Each number is 500 + 40 x the weight over its row's rms, rounded and kept within 0 to 999. Layers, rows and columns count from 0. Numbers have three digits each. The size before them is the row's rms in percent of the matrix's.

# layer 2 MLP gate, 512x192, rms 0.129, rows 196-244, columns 0-95
117:498526539521446510528508473503518488570464533485533557491506472495593491539534497529564477495573496494410474489514446476519475571455552607500485479491497465526514484540507574422568522517536478458463580575438587460560495460477552521558468489525495500448555509495477491461510507506497476549
089:525422467461480472362578454473524412485556414543509431442432431522511498571504497503476534465555506500446509518448484478581502460554486471563429522507519501450532535520547482488526517534480563572497466526520482478488557488525513501568538502505473457515586458467493502564517459514545480498
102:442497460500533481489452541483518475408465446590552628508511482505506497447439470476510506460469517484510479478480488583467477490490453516482527539550383519428498481494447532403469453506470519476493487467566497559533463403517538509490449477477464523514573527521493573475541461485487461526
104:516513478500486562529511510426498495529499481441510530509531531481525547463524440536455478494520510579509593535507517499481457514566495503527628504514497489439511453467512525513532473540428521432465551489473510554561515457536491413466538472549480494498458484454628464557516521549467553562
086:405492585473494464522464522524470478489521516515495499508509477451505498500534544510554523465446552422392426499527475545492414569556527511478451457517517483478510522452534483613496541525488452525430472526505633478488501433525479496530511488428462493495474540553486453540481530432583507489
108:573475526504470448560449430493489533540509547485540488561517528515543497465398525550517443534592464546463473520526475477513532475458510433598465496504462584461505530529464433533476485462476510503473540535506473501527517377556542468435488462572406529546441488463487592479487474536499472512
092:579573483534525543516450475466501486501528462480464498425550506548473483477462486492490525528471504487491502487520502588504483468504493485483474559454525447563449481366505522416488528577497498537505453440478544478518498446464519502446569506484482432569529588530522498482550455490413573509
101:527556444524429487532490479440553497475522527447543521485503438496448501490519540506428504487508494426445541461471526527544494487497457552517427482535445527478499499493551470455422472458521468485469544452501440548480470511469537531479511497504471510500504512396515454477535520427511527529
107:525534507529558515480554513511509507522453387523539471468585515499491513458556468527452515471529489594425481521529532483499545479516547449504452462535482475538564520483488536472470533418509603447465544537498537562492492470500474511550434535527392494531557500522525482479552481527514515534
110:493479461441473491560473445508448446532490443514503506394482560530502461447519557439504520480611510499548525496587507516486467516438467529511461494477466491478560540616472494490485562422551473476552520514490534484492488449543439472477488530498493515492515481500560486486501414518433567509
100:510550537463525501473475452522486450534445412563510547505494475482474482571557482491429428544475480512474445513483495464447530478512531508573555551534442515478474513521506514549468542489522540580526469489450496516550448490489502502536453557446495425539476453467589490566519429494471540561
101:532513502504501470510536438516543523463524541467455510483515459549459482536504488519482466488469465532458440456486477520493532449497489515510514459547480526538481624553466568418572531512468454520478500420457569476488412453483558542550546500531452425551460533537512478527474506472455557461
092:459489482563460456482456480415443502484501557491442539532494502425436539441453506526588528543440509515469536569552514569427517525503434553427435514586455481472559491472508471546488448493500480558494420460540501458489499479531613524434471505556482461548547421472446438516490476558530518513
104:475451479587572479466535543560550494580489434500506459478467507539508455470517476554485477552540521511498413491548556524513514481505481484442497514487461445506533489538536483590417526442522464419522542500483524492549465482519413579516570535547434470469533514475476521494534552505432470544
099:538528491540488554580483537461439542526541467530498592502500532487564499556525448606522521555512497514508473551487529502467510531555496486498465509497503626481554542498508490489513585509441547460487551526542474447462484554556471539594519472494497469514531571462486452508531569496554548472
098:450473493515561469482539477551514470498516543476478581529464612489478454493488549500449503517484410508531575518562474463446523479496504457442442498551472448534546520508544553535494485541534514473409460512529466490579515505471521478497482513537541579477524534446544423477488466577455509553
103:426483523498500465484490514571494518544493495478457530519520536472491444498539429467509541487539526483500503516444503490553505501509482547531500482473530420461544501486508486397536509544447483479518489470465473483554518416527488498462425500453484450467512470624507426490503433544546550438
099:528530520435519523498450467497589542487483539440545522500525492557496480450548536565540517409420532485444489510498542502522469470463464531553522522540528511484542492435495499471497548556477431481524501409559511494490426501477490539513539455457517488501419466568481488494473492564469494497
109:469465461502441458450456459502443527410498581477516534494492491544541530433445558470503414487525491520520502481458537489520449492457458510480476474495483486496419444522549541524536449457492501466404454454556472495527486435563523552504541513509471510561443485482540553484426476462513503465
108:455553473496586513408517532542469438541491477530480557531484586554501470581507516470521389495454486471523536503583446486521533473457459449459443470523512453482546451485571473484448553472510539476464434461462482464538487520576386468482497535496499512506457525499525545474464474435510494506
106:457456453443507472521510476538537516469581444536471497526462527498492524505545526486443458482468458442533475551562534548561514515460454480511530519518479480489515478515498566456473545538450496553491589480455515482548478505470488466473499507460525558488451460425405495483460502472528498543
112:468565499473555482527477475460434476560483496450547519538469437464569571519513507531449485539482422511421482548477471474513525498516459502507513439434445477439546493480527518433511475488436500465557508532474501529458493454555467457426513491478531477501496571442472568568446534549513498471
094:504536505461491529512485513526484446527405461553538558467443491500572557508569499511590532464514528541528513504447422506523484487494477481483511533512459502517520557569503557412468482513548508483490440474441463458504439585519510562457485597544486530528537459548469591542513527495558563501
098:501441513482521403489424504530427533471531488536507497511493475537534501490427499482508490534469472489427543487546469535513482510502581465503469486486533515452516575535502483535521440503491520490548526480496464492490510522574488482583560493533470513484532426485450491460481490479541446496
097:557544508558457427496538481510482564492479491470534497505520459541476470528460499524534480527529516514520476471515519488492497505438426488498532537514515517472493451461484497424529545512451490512504558545485425481451441527540500516542486529519489478530429534577489533517518504521431587482
103:509516597487537459538496517477574455537486457450476522510457444459542518516464547428559510541449525437526500580507519506518486457515434534469572521479527474475530466463485521449492538527452521530620502489446571466418497498448466472487512477510539569474580486527494538451509462476506412489
097:509439553468534497528522464502557520573535532471519567476496455520546546482511484444406570548511430519604526553508516479501466548641512463465481473500501529476515586504492471548500520569577451545418457482474476428477523531493458505515491525515491503501524464454449542505481475492428493524
092:447502509476545519494523520506489405494449484553439506531507466507517573493529510546393519517448455469448528479485481514592493453501518524568455496496486514439525491403581479503457561523501454508516456577470488492529520506554446499495539421512474506442489462518529481422530519508470506471
104:465456457508537472476530479500391598479476499617529459448471526433563548514528453484450522601533555474455545501543507498561533570532527459461462612495479477475564534537504491488444474415459442470527540534497500498541482443484540484580430507521547485500527501520434485509539528512490539510
094:446593496581514510515453524497492499576490489487521515536504491519512449563452517438432552486508490481442431510436478483485513505509530565460457556520529541510514489522511511464405444505548493472513482523442548445492502539525437446566521431543526463521526491515504558515510469468534508468
101:533515532506482417517451430472508594500500543542482495517461472614524506497482555544491451552442410526459465445470532585406457465568471519539454448501486442535510467514576522542449500440518431528486466509513539456477547493478530522478514556550517495524482462506462553486480568509504453416
112:483485563508466401417398441527490512532549547479560498520478510454471498500495519445497547532499575521519568504500507592431542520502455480479455523508519424585570503502530501485469512493461493450476552465526503515474518510520495564569458506557575525447439438485556565486456459487488494517
101:499461473528491508476559499526534546489510497446522512548451514467490512497487495460476465508482515524503469459630514495506552501483433484459512482473520475591417493426456505515493497496509506527467506530480555527467512412505440434501546548436481566537550503441458500491514424500455495607
103:553604516517536524558590417448463466516440481496481519482439527522526531514508515514449480503521497497461461495605485453469525438466487537469367544465496494490534494510480518491484518450494519513502511495446505454524517529535473437497517532582437504436534471438482478551560494445479562568
084:526480524538530472496539536444461519559451428430497554525532532510533486541566521535530459471470453537471497510473475437485480460511515508502520463447492533609535484432531491469431494508563426510526526516560487543475517457489477391563498474547495494515540530514433531486453470518514392487
108:522503468420473570447533512560559510474496542481505448475506547521501470538517556443507476439537481479447534405447537420489478493495484479525585565524510525522503566530520544510438512471427449445527539504509501569514521464472485436438613515497494509426506481502476552501490506430487555480
106:510496538450517464483498510495513469466518525544442433488594455461446461519534550576589513479576476498467446509508509489497460451481525454547481476472494521506530384459517471497468507546492477561531497454482509484487543506540519477585507505487534540456479475554596387578463507498515481458
095:547416484470453499459527602476525441510480434536498499525563503485504490568511551474474446432455464460490497434451501506454434479545507551488485469490495534468511442449492566499454511523459520488473633526554526522472523422506490460528499536531443476584465477487504527472543550598466479433
102:505520515512509477492545493529436420488465470536558545464550483450526556454511515478554562531506557524488502571438484490436513576509539589557522493501501420555560572471463435464449487498469485514473534495483511474509448490538524496534543576458496575524534506517553553456432439440478469557
098:495449487514406468489517595534554497518475572480562501422483514481512577516460465547597440493506459495472449577526484510543543562495436454518439515476447513489461515527547517491431549561541466552486538467485540521446542467524437502471484503539485515545481392444470503463540468558542516511
098:457435430519531531462491434491490471454541532489550468459526399466486508492498536461509510431532486582537466437516495380464570518447515455467479531473517448477542474536465508474483422547459433477449543542602480558509459489512482427470568522550456535506462569439532482562448463517466544474
102:546444588457506458540470543480537520477554592497512534565475502488533539498540467497488508515502540447549599530532550562508476536474458451482509443532511471507500541529457585513506556494532579427474515529524536519520405461459480514459569504507548528576487469545495489514532538567534515573
084:509513577482497507506532538561473468551526474444452482502545486403505538545555451480495531545445496439499539467491556476461483463466472538478475469489512453492536533537474510510423468509519524548478478493462508486537504454523485510454466485565453488407569520505408535576489507506501474578
117:487486563539458453474529538521473459474481508570506509469465443449495462464511558518484530593449473486452445442473500517508532559460476401458504482523494524535516469489522584494476480479443471526459535526475476502542581493455500483556555457505540479453470469480514506568502504505410500497
090:530451470461501501517426418529441464470513478600522527479426435494477509517553460524543510488519530505583425508444429469559521566515513508469515481539511458439509498529501535433478548467392501502488502505461504495431474510546522489543495510474606510516542499454506511458539476467538443445
107:594476486540455510490486495483556518496461453495452534461479543500483434487479483459437474473535491485516493571447519560515509462485489530456472474524518456477497531484427567508473496438460468434394527493495452526558441461429445499576511493461458513429564472485549512487466462513566517507
088:470468521537500574504487529562441441471546514535545522501486489461471511526558474479513529511542486442424497513536510504424523485443540491515520511524478545467530463503459528536474396453483531426429471455485463569513528460535503448486488547489550469462554517477521445494539566475501475528
114:509537493483504514500404507583469527527515550529515496555490458577483582499570472486532537465537496496495501447514456446482575435505440504537485432438500441617487490510569458495526517559475545483560493486527541512492506438476492582578517437530516531475498557488509503502571462501464431466
103:499443536520544469536469472445541420475489517557478508494498534501563577540530464439506424542484563496498552526483501424467510465522525524468458515408527480439519485572441536538571459461510454466526551548481517423442507508507394549536514493530517505508582505513533433603528537484465525534
# layer 2 MLP up, 512x192, rms 0.124, rows 196-243, columns 0-95
110:497514454501528588489518475484455475500497517479457507506533570486500496517510520539435485488488619507546618491533493520491519456531508430522483536523664539459523486497525526485465472441460454531554447539495513499496489535484463560534526509502536448473526596522520477555467443533526455400
091:476570488544470559569479527455514557569562534476472530538577465480520492449503457500461503555465483454547505482493466497469492537532609425516498488530469522493487508545517525518476522451484503507463506456420491509495465485438468560463490465552544430565357454455496528503537592420478490454
094:519468493498484478503476542529514547576509519400514473449550527524470479503557531555513501516522452481454502484541544477523488525531502452488467512489445427564491482526619550522551490504497504489493480515489560541535536503452507487440536498513553512466450541494470480453483482509485528524
096:444496483490495484498543473565527468508479489524538534584449486503487490456497399474561461494523542575522556457460432486376511553492479493531513603552472452414491529556476516513547524547483535462418520525547546492543503451479479409450436500510525582511517473493484502557436499505513540477
098:477530583459465550444440463424497484405572508483466499506542528505474450470530434533507499557490523518401499565499505534508478474503501464537529505498534481485491493398552524586460575469518492507436427500594595505546498470485482491486507454454497523542515521477526521531514505497505411468
109:519465472510500419481503468557492484539463513450427500500554515526539528501502594475536468468486492489525491521517488417515488493466516438542517452492460589445508514507598438497557479537451477484519546522485413476561469427481528474496524483558524465531456477508493527493423455618568521519
094:469470518473510520514497531521505544520501559491493556604477560459535460489471513499452528477518505504498475537497491430472540485413475535503495473521490537407527573627517460552494544391494489482469496573544440467508503577562526511522447505484538512460463430497478494495444537448580438505
102:483476459503492568486581579470492511462487463521533500499482478500514463489515445476521532501466562506564567516521512457524484467476448583516542502484539481528424492486483518501455541548525525422519598520489436513492498493537501534473504490548545559486447500512559468495495421486458494453
109:501521516540492588499487593493491527462444392523478495467463473576445497472581471535509525490599513492485490468520419458542507533615460515502463542507547470514450488517546461536458507475517517464495558444484543487526557505419529453502521496548443469510521489561487543394493471495474526495
101:493449512412514558476511586465517428590482509510491524463551492537555445512483536527511494554464481523503511601500492436492484503478457434473480473549533550560474522543554514476527440420477450504501518519458536522554593565522508520544433501480512489524477562468550444482489447511493534475
100:476491460472551480529499484445479476548572586439448484579475538502520534522459494604535485520464577457508504495487453479494455424469482494543518469505532514489452543494557478434501444538482405465537559492454462557438475455501555451511475475480483529442526489503446499466470544531514540456
101:539525504500482498522538468493579534476519528492483543470471462515471502525460474521470501491484468516458426449531465512486556480506503509491487482499487529557466589585500567441567537531470437519484530403448552471468427513480562537522532454518478433542482561524484460555466533466420534498
096:469456515561491482575479450436493483533472530460462494574501455437503479498490512451524494443427498581507505477475519461541465536544532436455438556561469493512495453475483447451447516518515405428462495502552481417485482441508489575510506456497493536504525461496561506562502545481514501451
105:469534473494562494459480504557530463513531456504496448431468517499489435418525530468488548582565481439469462470471459456594440474500515439473535510485523477505574554467577511502508549513408547532540545515529540579560476476454471532493478517496492436504515448487492440523525489430439564468
105:468520523543482474527477497447493494518585464554514539507513571527589400438470514504520462455559544480544525507452512535466505542491492512528551501499464534486517456517508478518492561522540471497506489458491508509504527440500469546576512521506505420538474529531442381520534510492533534526
094:490478490525554459578541484551475508552499509511533486475456567509477503510492565461441490440486472536403524507503519485443524496589511444465443483543494496503448503534503521478520473525522535479517420484576460489620481512539494470489566460493457495477489548540539489505501486516527491519
097:565514498526468497467518490521501545529470496443507531495517529460509547545496507434537465460542534478518542521473464476528475506484519457484497467540458453479489434417451519469476492524398515523440528522513546456501549499453470526424471487452419558507538508607466516540519445469539544464
099:507453537537493491506474441504554428453506500495503508530546528419534527492554445499513513537510550563585540557478481440499501589565509455493506590532558491490455496505522540454530503515484514453527536523511519508551481483512450476412428458498553420480538495498475562541513422473495496544
107:525441499533462501568462462492514507507424555562507466540569466566516446537478593516452428483507386501448491530491540445446549542511476481466386483495536567503487467489495508593414550501504496589530516561517430444442542485501563482525558478475413465530504548469554515468475508483469487467
105:440511444550550482459465554499463495532518455533439508497564484491520519477551463430460506507473527515531515590490509490543561551496483417499484494403525428452532472500565498575417505474557521572497583481473477466518556507521498517574463526456493492453475500442517469457444489490509516537
101:554405481614437541441481491487516452563519519458521586539464530546506434444473521458487503495565524574479505467520481445523403505475440591508462511503568478509437486455527497494505487542557512506573463457511510492506522461521579519528538475558411446569498501594565498439516511542503463479
113:421523509445513524461453478486472566487597517549471489495489461448538549507532470555457522438512413499463511521516514538506511434446438458512432407460448530559566494460488518450461535476558533552599516498527545519513499501516477474464479527478523495498516510420476580551420535511529472502
087:466415533485519519526465420470528564564548525503494582482501496484472550484468523499508514491489450514506513511433507503535441424416500640479570460492523514488472497513480549503477473565451497450568551500473562538443402487459467498531507489534495542549483433508488462484418503505574493494
100:517514467508463620523482467545487496545462500533507498483566562421516526541552482513465469533488532510472480528457499493485478548483416507549556569469432503522472478398468573467483574542521501485397466483442510544503497555528538561437475454524493485477539598523581524551485540539460477502
097:585380526458572536496523505451452501507556565439445520463497533550542498503521477460525513524559481500496517476414507488574500568466454480500520496531509426533470473550544517528486449420514494404505508534488531472515511516486483490475489508532506507478447446436494552484437465492496570553
093:494542449510562502425508482462496504482480616508493456519499544554459526412510543535499517531565522493515518545545445541492465515429464483512566513578527482471486520522593533493505535488510487534467432519540498482475456503504504409541571496473547524522584509492458506540434565502478438415
101:470517526493509514545496511468513445528491559461524524526475550517523576511454492381489491445483494494539475599555469475475451495549498421514490538492489512515483544504486484475514602497471482581496478446478496438511513495552502469547500565478480485560499452552468530500484538529475456548
094:588464525525460481467458458514521566496590546455475523513533502499523467493484431465554560452521537461435498456540528522479529539485508421425515523469506513536487472554468542483528462453454511531453470424531452483492426521467535496490490552511484501586525511443528516533467467472548482537
105:523562586515489525461517463523400517458505425556479474455502442533538445525565480499452545479520446469447480556524498438561528446522563488498469503491447429453496500539512496457464507477530518437463508520487453527502484475480460526521489503536491495432524521570421469525479556506520517528
091:459450520482481512493488535465498425471520502536480497470486537471455517441551509489503519464480441534472558454505503488523436458490568474447532434440408538477456559467451504546569516489494520530479555477532475583557470467459522476428502559528420557432498497517505498471420457495427476513
098:501488495539532449489425471482491548508484575534505474576511522600461516456448544494501413556453444515494470451527459528387481493545513488535494495459484440548478485482600536551503468437540445547470428484534506458480517492472504578487544552528541506492469460486483531539525503521504460491
113:506514518526501534474542462455559555485486515409489524531466460558519539426447521508508541508482561563508449512500520461504489479481498469554487490447540475573507550479528451486545526593486517535532520464514509432543481519537538442484528503457547515457452536522448547467582534498459474475
096:483499509519491583512548436564483510531510466470504457560573493484545489483497527526471564514526565479510518483503523488497414458468578545485515502555567545446559484487432484445504507538501448508500432509580416536501522466504501505482510460464480532477436452535489527469563581557488572512
093:453498467454455481467549518492470522562549464527529477516543496511488504557496439443478524476598498554532523459480532498490485546464497486500581533531493539552466546542503588554550531492500446489474495456493486395399482489542457534477502537492510510590501472535537505484527524518476509500
088:502558509442437472502450550440503510490453505581540446482464486507508500441456493517510503515576590518544501450494509547499499517529517516459507519468526472435524548462441596455527538545482504521516417491450426495445477532495544533487463536450588471507462553477570492535555486452541516487
107:488528576468491446513513541464505481461528484467423590435508416398490550491526514589477507509486472553467510517453484536525456558530477518491479526500451519444446529498523473526489505521488494512546559462425547456494448482465548466529400542516566547565551466510503527522514564539442466505
107:522468512552520498504515524558522495550466466491495552506483489474484541456468534497468493508536509508488556536514499506584542496488432557500452487515481420567522524488536522474509558466512532436544509474485577500553547518517499509496443504519467454482572452453501568472516571558544460524
094:537496496498498519454610571495591446455440430462482498508525526516541427509459509479504492424474431467447519516440505445439469456547495544541409431531515538448449464473481553529479506482452497512531512485482533445504534516526499427504506546534468516512494514590458546441499509555487556506
096:493514569534555474494488524501407478509548532493480536422546437491490450458498545445585531503504509510553509512460457442490484584568527478550432458493511500525521514536479518465545480518496462478451474510492522440506543559472551503533529568453488463468485558609561479507519486467509453541
103:503463478488483448531470547460536514566479465557467454442518545537412528526549463517460456477451435496427452566544478548497504604464487521504500493498440504505462535502528526427436495466552530518503509616493439526445454521524527494522577532495445471537497440571501529451549554520541533487
096:572585510499548518491525475482568498544488502479549554613518499488498582423546443445431488449524490536518543492510494439546536496551531580488490488505562505507513464492583499530548487501532521485496489449549465412460510561462534489552492466522466445550498456465476455460530488428481441545
098:504507516482500540525512517568496481555522573576492508525470441466527525500552436473447455486518515490527475490510480516522466523473412508511499513587502433488483490425493501530455518557543512457471447452428550436498505450429509506512595473508554532483479484542465506516559540558550501470
113:492509600442469451531484446516506471551570487571492572565490443477563471513522515538559459539542534573535447469537517503486521519484526554514543499485447586439514457469509578512477504533517519496515462543478483509523435477498559480559479476470554499408485485547481513498522521543508531493
118:517451525512453498517478546476553522494532511536449393529497508575475459495405531526491504538559500491504501456541535539488435540498568430544533494490487508565589438547535444473466539511461535520470596435466516413462576416487548521456477532422522491500533430471464461507479475557424494518
093:502455532472523517486475476500460474464465472499494532439429477465522537591446521492517522524491458517598509520518481467512508502527506537450501558569520398451491519457433524490472492485424500489539447552493588540474524499503502540521524513455506545482519433486489487538500501533563552554
103:544519502536527461501422481560466472516527499568509482511461466457542587504537536486532478497534517498492509468547455574467511511440570566546522464451451425432453466582578519500442500521530470458514487541499478398499494568505552557536466458527507505472512448438484479488517544456520463516
096:446568522565484450455542531425482530482507483464478571490565480508489453565552526579539538407499470494469516415529473509499459479431596483513491460482473476531405519522550558537472480516519464549525458560444447428455534463458533500440467491552512504498463459487484469463488519518496515542
109:503461505519464562507497561546584449487456547532534425475478545534500480487478495466570510484543515450484465508512524512474469516552488515525473464498440432511549520509496530406527538575435461490546559539511509445425493512489531495491553493490602542472521524503501489526530482477482516464
# layer 2 MLP down (transposed), 512x192, rms 0.11, rows 196-243, columns 0-95
108:488525522471485569451522463542515492399531528502539477496602457455520491557458474437502475537520510524406433463527423502519560510512581527416517502546505522513551439523537422479540524514430504471469525527496482542553477555553476460535532463551464505465510524479565536555542427508469443482
100:521503479582471522426530535543515525513557560459477531477495507542550569539562499562546469486473381497478504499522460513497462481478506482601494527453520462479568514552441584514450487515519562501480546458496550523521461454536454460559503480480530515551464422476531481529515449491519451437
103:433482553513465505491533473480471525444512469478530497574541453438532440501502494530519489487426426510481402517502501552430449561470471539426529483490550468527572478529487571489571521523508447474500479551502565513447493564598447505472538529435554411484496504509586533463575584438503404533
101:483540492475500464475501555557520474499520460545465488438501555521510482487544442498499469486510476583564525598533414494495543504437530507431516461488553476553527504495567421520474482494524518519506471495477531575498461441454474457487416485515467532476489417469481518563450397487511573500
106:495451501423508521474529512482467490496451482463545470550551565499534504511528532504452426489492576477462445519520583520475574485522570499506476532527473465567477497523455512524516519443474542574531430478422578455513553471485531447536502539475520540501534580520540502521502501510482488469
106:546475515562503530494462531444475564504549528476498557522542556569474496466488509462512514479515485586465491468485526441524478468524493527545582499513528471466486513477516457605462440517510467519495507502567505429598583382512511509446401466456470476510481432456434526522570537490512496465
099:514471478437447507423521501498515529537483443536509493512535521538544470498514482473549493445431563497506453493518462459502501534472445440480504442506489467462442510584473561531424488420469531530498463509492588481545477477433464535489500544522487508439499492477516484438496497454491515442
107:488495570504444500529487464516537444515473513503512505538465547571500534516552502603485555528502486569522564435509415541508550499567461539508529545463519440538482451491581597501467450440560565465515442542454477472537460535510412507513517521576582508568496511574547493493478504522535427505
104:526516486550502420465451467458399501495445451463457490562506502507461479478486556485413480463426559497494520419516473502428549552541432474444462463543476529508583504449590449498450475478464550492485480485528478423461496477390479524458523475526521510552569526487484455449536533547491492484
104:493429510423543529555488501463476502526505481518444513504514626475515469508546515558515561530473544510535490506509520491525485500487624488509429522458468558559544529427519564429535494506437498511504510544467518459514440453486498538479511505482429556537416492518539508490467534495488537510
102:487540479521516546470531561475492464569522499545488614579484484519522456492531469474506485534604471557585489506433554496450457496519489448472495432454531437522492538495527558497476466507513482518494480488538454533505523524466377460486519518529554558447543466482530557494558495526484470442
094:522507464477498492494451488501550557536508451464556504458558483435481447528509485536505487513411534499514495516477501458503487496478539498511526503508531533472542385473518523483478556471521588541435558488507468450515500518539476501496407503600471555497457478409538522528566547546524508513
098:493526470569496447512517548479507491508554500502430489503471484551474471533502497479555454454563513542487528526530557479513562542552453501458582542542596480547440520522483462467523556531449433532516453536543478423467491462527572545495482524518517548451536486477442495473436486443523524505
098:503517553521531497544505581434554500535522483431513507503490491445491522464500521480478512463503554495509492471559545549486536510447459514564497517489470438576512471521568457485487492484547486493540484460499599517525478439465523545552511426522511459456549508490543474521531473514519451488
100:522508507474456474435564524516538532462490533540486520548461506512479428518513432512429512511429519489460486436503530541489432489471493475538549537510521518519466482616481535483455510458465449442531516498516477494423472493467491431493490529506501552482500501486538495492495580492488523508
103:525508487589458460537538507522509554507531523537523564502522471551455499557481508432466514464470454532567497517520481471486429552547531456605565544508551498495416454577543481444518472537478431470473456579558505525548493434497428505508524494464504549508467495544431518499515554547478464540
096:449514387483446551478479509516491488495451515494465523550492552520463510497502582461542481514472538440435516526472533528488475469404541499484570414498511514492505506554460484554517564501490536469447541469477520439508560526488453519510525525408537558521506570503456491520546456499465458545
101:497518563469530508437499450483480409524517455490462484481465507534566490474554467526496525451502488531612515510500512549458504473485473465527493528467480549489575527549472550525459501485489484483586506553468593548584506528525551467493479542500561444452514481404547495376546496527483476400
103:584514505473421503557478532555500448564520489504571514464559463482486436491494478537427548484492530489462562519478553474451543457476486613546484514547459491455500476573524499555478513490476529519607505499510465429534503504447425442508542508561442453467490594506498542509518512517539508465
107:512447568527482548534486506477529561596505454603478501491510506517492461459534505537535473420400486506574551483542455504480580511489484459399486483455537502537401490476564486534521496511435510538492468450534401473528425476507514619561545474570546522478470585501527525551496522479534485432
102:444517551519546515530576434459489473491566443508500436480454481530479595426525524538475519526515520477542478506510520538464503499487529494491412522492527518545595497513516541559524445541490447467528371509463501499549442474572463523542468432520477545506453523503562528423504543478439544538
099:499516483487470549562507468503472505510502472409526456468452471493570520438456507482501498512471587483487430485435538480479483537561484527514459494565531497480543507481464499500584504540463505525475487501462461444465416473458439499465558519486596554454494420421474501512491534581547528555
096:499593421492467531520494558526498453456457500449451455548481431510534486537495528589483568538445427458529484522507547457545512495538529558514505509465466502449539481442426594520510479429500515466483465478448499507495545521553471492473445527444514594507589502466460523471460448508510529544
102:462479470535544505461467446474504530557521460559477512511447462550539522419434454567477489525511486501518576471590494500494546542486505442505485437555458416545499522607497499489520550434541471523571455539467520489537511504433557514522518493519506515469530493517560498500545532445514551470
096:437472537538459463478531426499470455553470510494465471540529486518536441480443535566446480451462564527469503521518482544532498570450439497447506560424501522457479539520588466464525441493518483550448490432416505507425518438578503513544583478475520475499560526493430498521514504524479432443
096:500558533429445402557430535462514461427509416487466450528463524481512491500472524461593504496536486511436503474550510550468417445504470550592516489458505520471551471498525517489587447550441498470462512519492556479528467519469463537528484550449546457536442483426437491450486481493549436480
101:499493430464562502559441455498543510464469435526591524497476550500471479483518548454513498483552413514529520554468493484507427482455554470517489439539522515438497525469486486476565472477508514541486505460427435469489520595527513424542514514459471474546490464419458488475454465531370494524
094:543532476545460461524476526469481581472461559492485592482493473538550573522544401494486494487486446501497492551511509579425515499553528466500568475536571519510527520412493574501410457563506521579504497569537499522507465530463506576486467552458490512535495594482563518484457559534515531536
098:499584430472500493514480535468501551441445458476451555589493581525507473474473557485480467466520512463517505469451498534440525567576484576495399452502524521559546489519507481440424574508410502501497508441494452461544494477527480538487476543541488485506460500550502497512498538476528473543
096:467444539482477424571477523509484430519463449524476413468491556470491516548568523497459507479459396500498514547492485512499429463476508541438483489505471497487486564512461579552435485512490470492498428549577488537498485533515518469510462601456476548463468500471491480364472574503434472512
094:476491480455469529530517534440500471541524516475454421492508513487516523439469559460420464514496469488491486527478483465388523507450545560518514544519554523526523447422554518527469540497521465507529516576467554500470482503548435560458537540527549486505440512539512523439419506502434551573
109:499525583519533508518506511483488487548447480492433525542540581499530487466473424476500522448528483540467458531519512515524520483454498507589429507503474507550516539447393520518533506572491494479492541482454557501544489525520479504464520492485507498465436516516496503475482489516523537463
107:456488496491477507522451560527492456556486465547525528514473508499495568453495511487539457594544540474547556479470531460442491580499484458463529579483497558494551580434418471506526486518501477408534448619533474504476516422484520505474535476492496491520470448481486552503509510491508545491
098:476561495551478442476508463511532506466432503534477530508517517409508531445508531487528515429535519522564487427646536496471538474487504487511494463520526473455513520509486480480490501454535490497479506541493512524534509541457432500474497481498432477466578580453468466536525467425534596454
097:462482473527482596449428440536475492521452469537522414542432487484405476569520523550518520522521558532412529425482477486520480490570510510496513528471441442500559515463475506569547508470464475517551480499463494501443470439485527525544545496485551460533482626517502489464509504495505530543
102:595424512498505539543477474487569564556520508444533520516477525463493458505448471530546466544412470527545526458542560473565543481538510459468536535474502545491572478543526556500520483525524458521472512507522562498443500471556410540545530381443466512486432488547507458447515522473455474449
105:519543431528429495488492502524569521478467472536518498486481525541555469571537526470455451501519499481499494506568463476512538530469486485464447501564536448498571517517482495537521514526484504406532419481498603521458449490538555530478482496534492436504527480507527564441594528497360544483
098:562543480503479539439479571533500522520481560468540530508491439511500454485541485502546523456473535531473462456614531531529460513444421533494423483510491451442571507444454502532566483500469414561489408464535494527509516514570512494475570533513510513494479483539461471483517480482516481558
102:481495512467439451554565554517480503527501474537508434477498480566469467480496459524554505461523497506494478551531485529527549431487580530485490486516552558516497444498531470424515467510478483495504499420513503447436543552516513552486439442523483531513520503532569510526493530548487510424
106:518496489576463471484490518506537492487566539535501503443472518556485504527448524458492414503552456522481526441532566486509490533478528489570428443523534458454541450533438457432498534458545541491472482522508526488448551535541498508540511487515540569478501513497453515508441447498510443444
097:521494482549501581499500422541501502516410526516566489489493475518396485516489466498463501525495496535559472497537519527504521455529539457491538484481532545466519501459410451480514545425452531571492574456507496485500480554465530483436541500510405545448461525576468508518550475532482455511
101:498539567550526564487495538554440468499494495506489506532500510523503573496567485542533429465523556547513489530557545491516506512573457498503443467550502475463533473551471503513526449472493532552471529478449494527423538533521562483570592536484417533558443526543539476488510523515481529574
115:491486485540523534453522441471541550560513518481492546490504405505491454489445528470507512500567464533453511532517506486504472458528392563462564493593491495469559457460539521511497500526535501415516447517534539542470481486515534427500457446542529492459410505508527582548568550531487475470
105:541531554510439535526485551473520469517492559476491467421419507482462450503487443522458491514528521520553472479478469505557489539538551421437509490481475506526556402446423442467515481502522499492471509458454588541452533476498533464493415459443484472491560441508421488527542505519530489468
101:467445508487463485493510502540446496459511512523481521589534440483592509551572490411466542535490528457486490509419487489512545505496553491537474439477465550504477525483493519480469488553489557527529507547461446475481476537516515478444514535539542511541484473464496481458549468500446513471
104:456506500464463490506594504450466507553534533478484425474408374408509535556448481546443524472554509452525541519535431492455514493531535434445533503521467539455530528555482446447477520466556507487503559516559509481535520505509488490539535490524543505518563476484484480462524497525560470475
101:463514514519554538468547447474486482512457471421480453479504428513554456524483492520433488517590478506528519492446576499522480496566456488426466504503548566496538468428453481547486426486512506529445538515527516463546489546534531418529506491504484426532564535465524540536522487540481437523
103:489518504425603530581461490528519525476509534521472491471444488439546458445492458505488511535493467507448463491507489483564505556490508483547445512522466546490522513510550486513552544500448484455483534530531467594472540540451536499461492517505476529519490439501488492505500491575588557557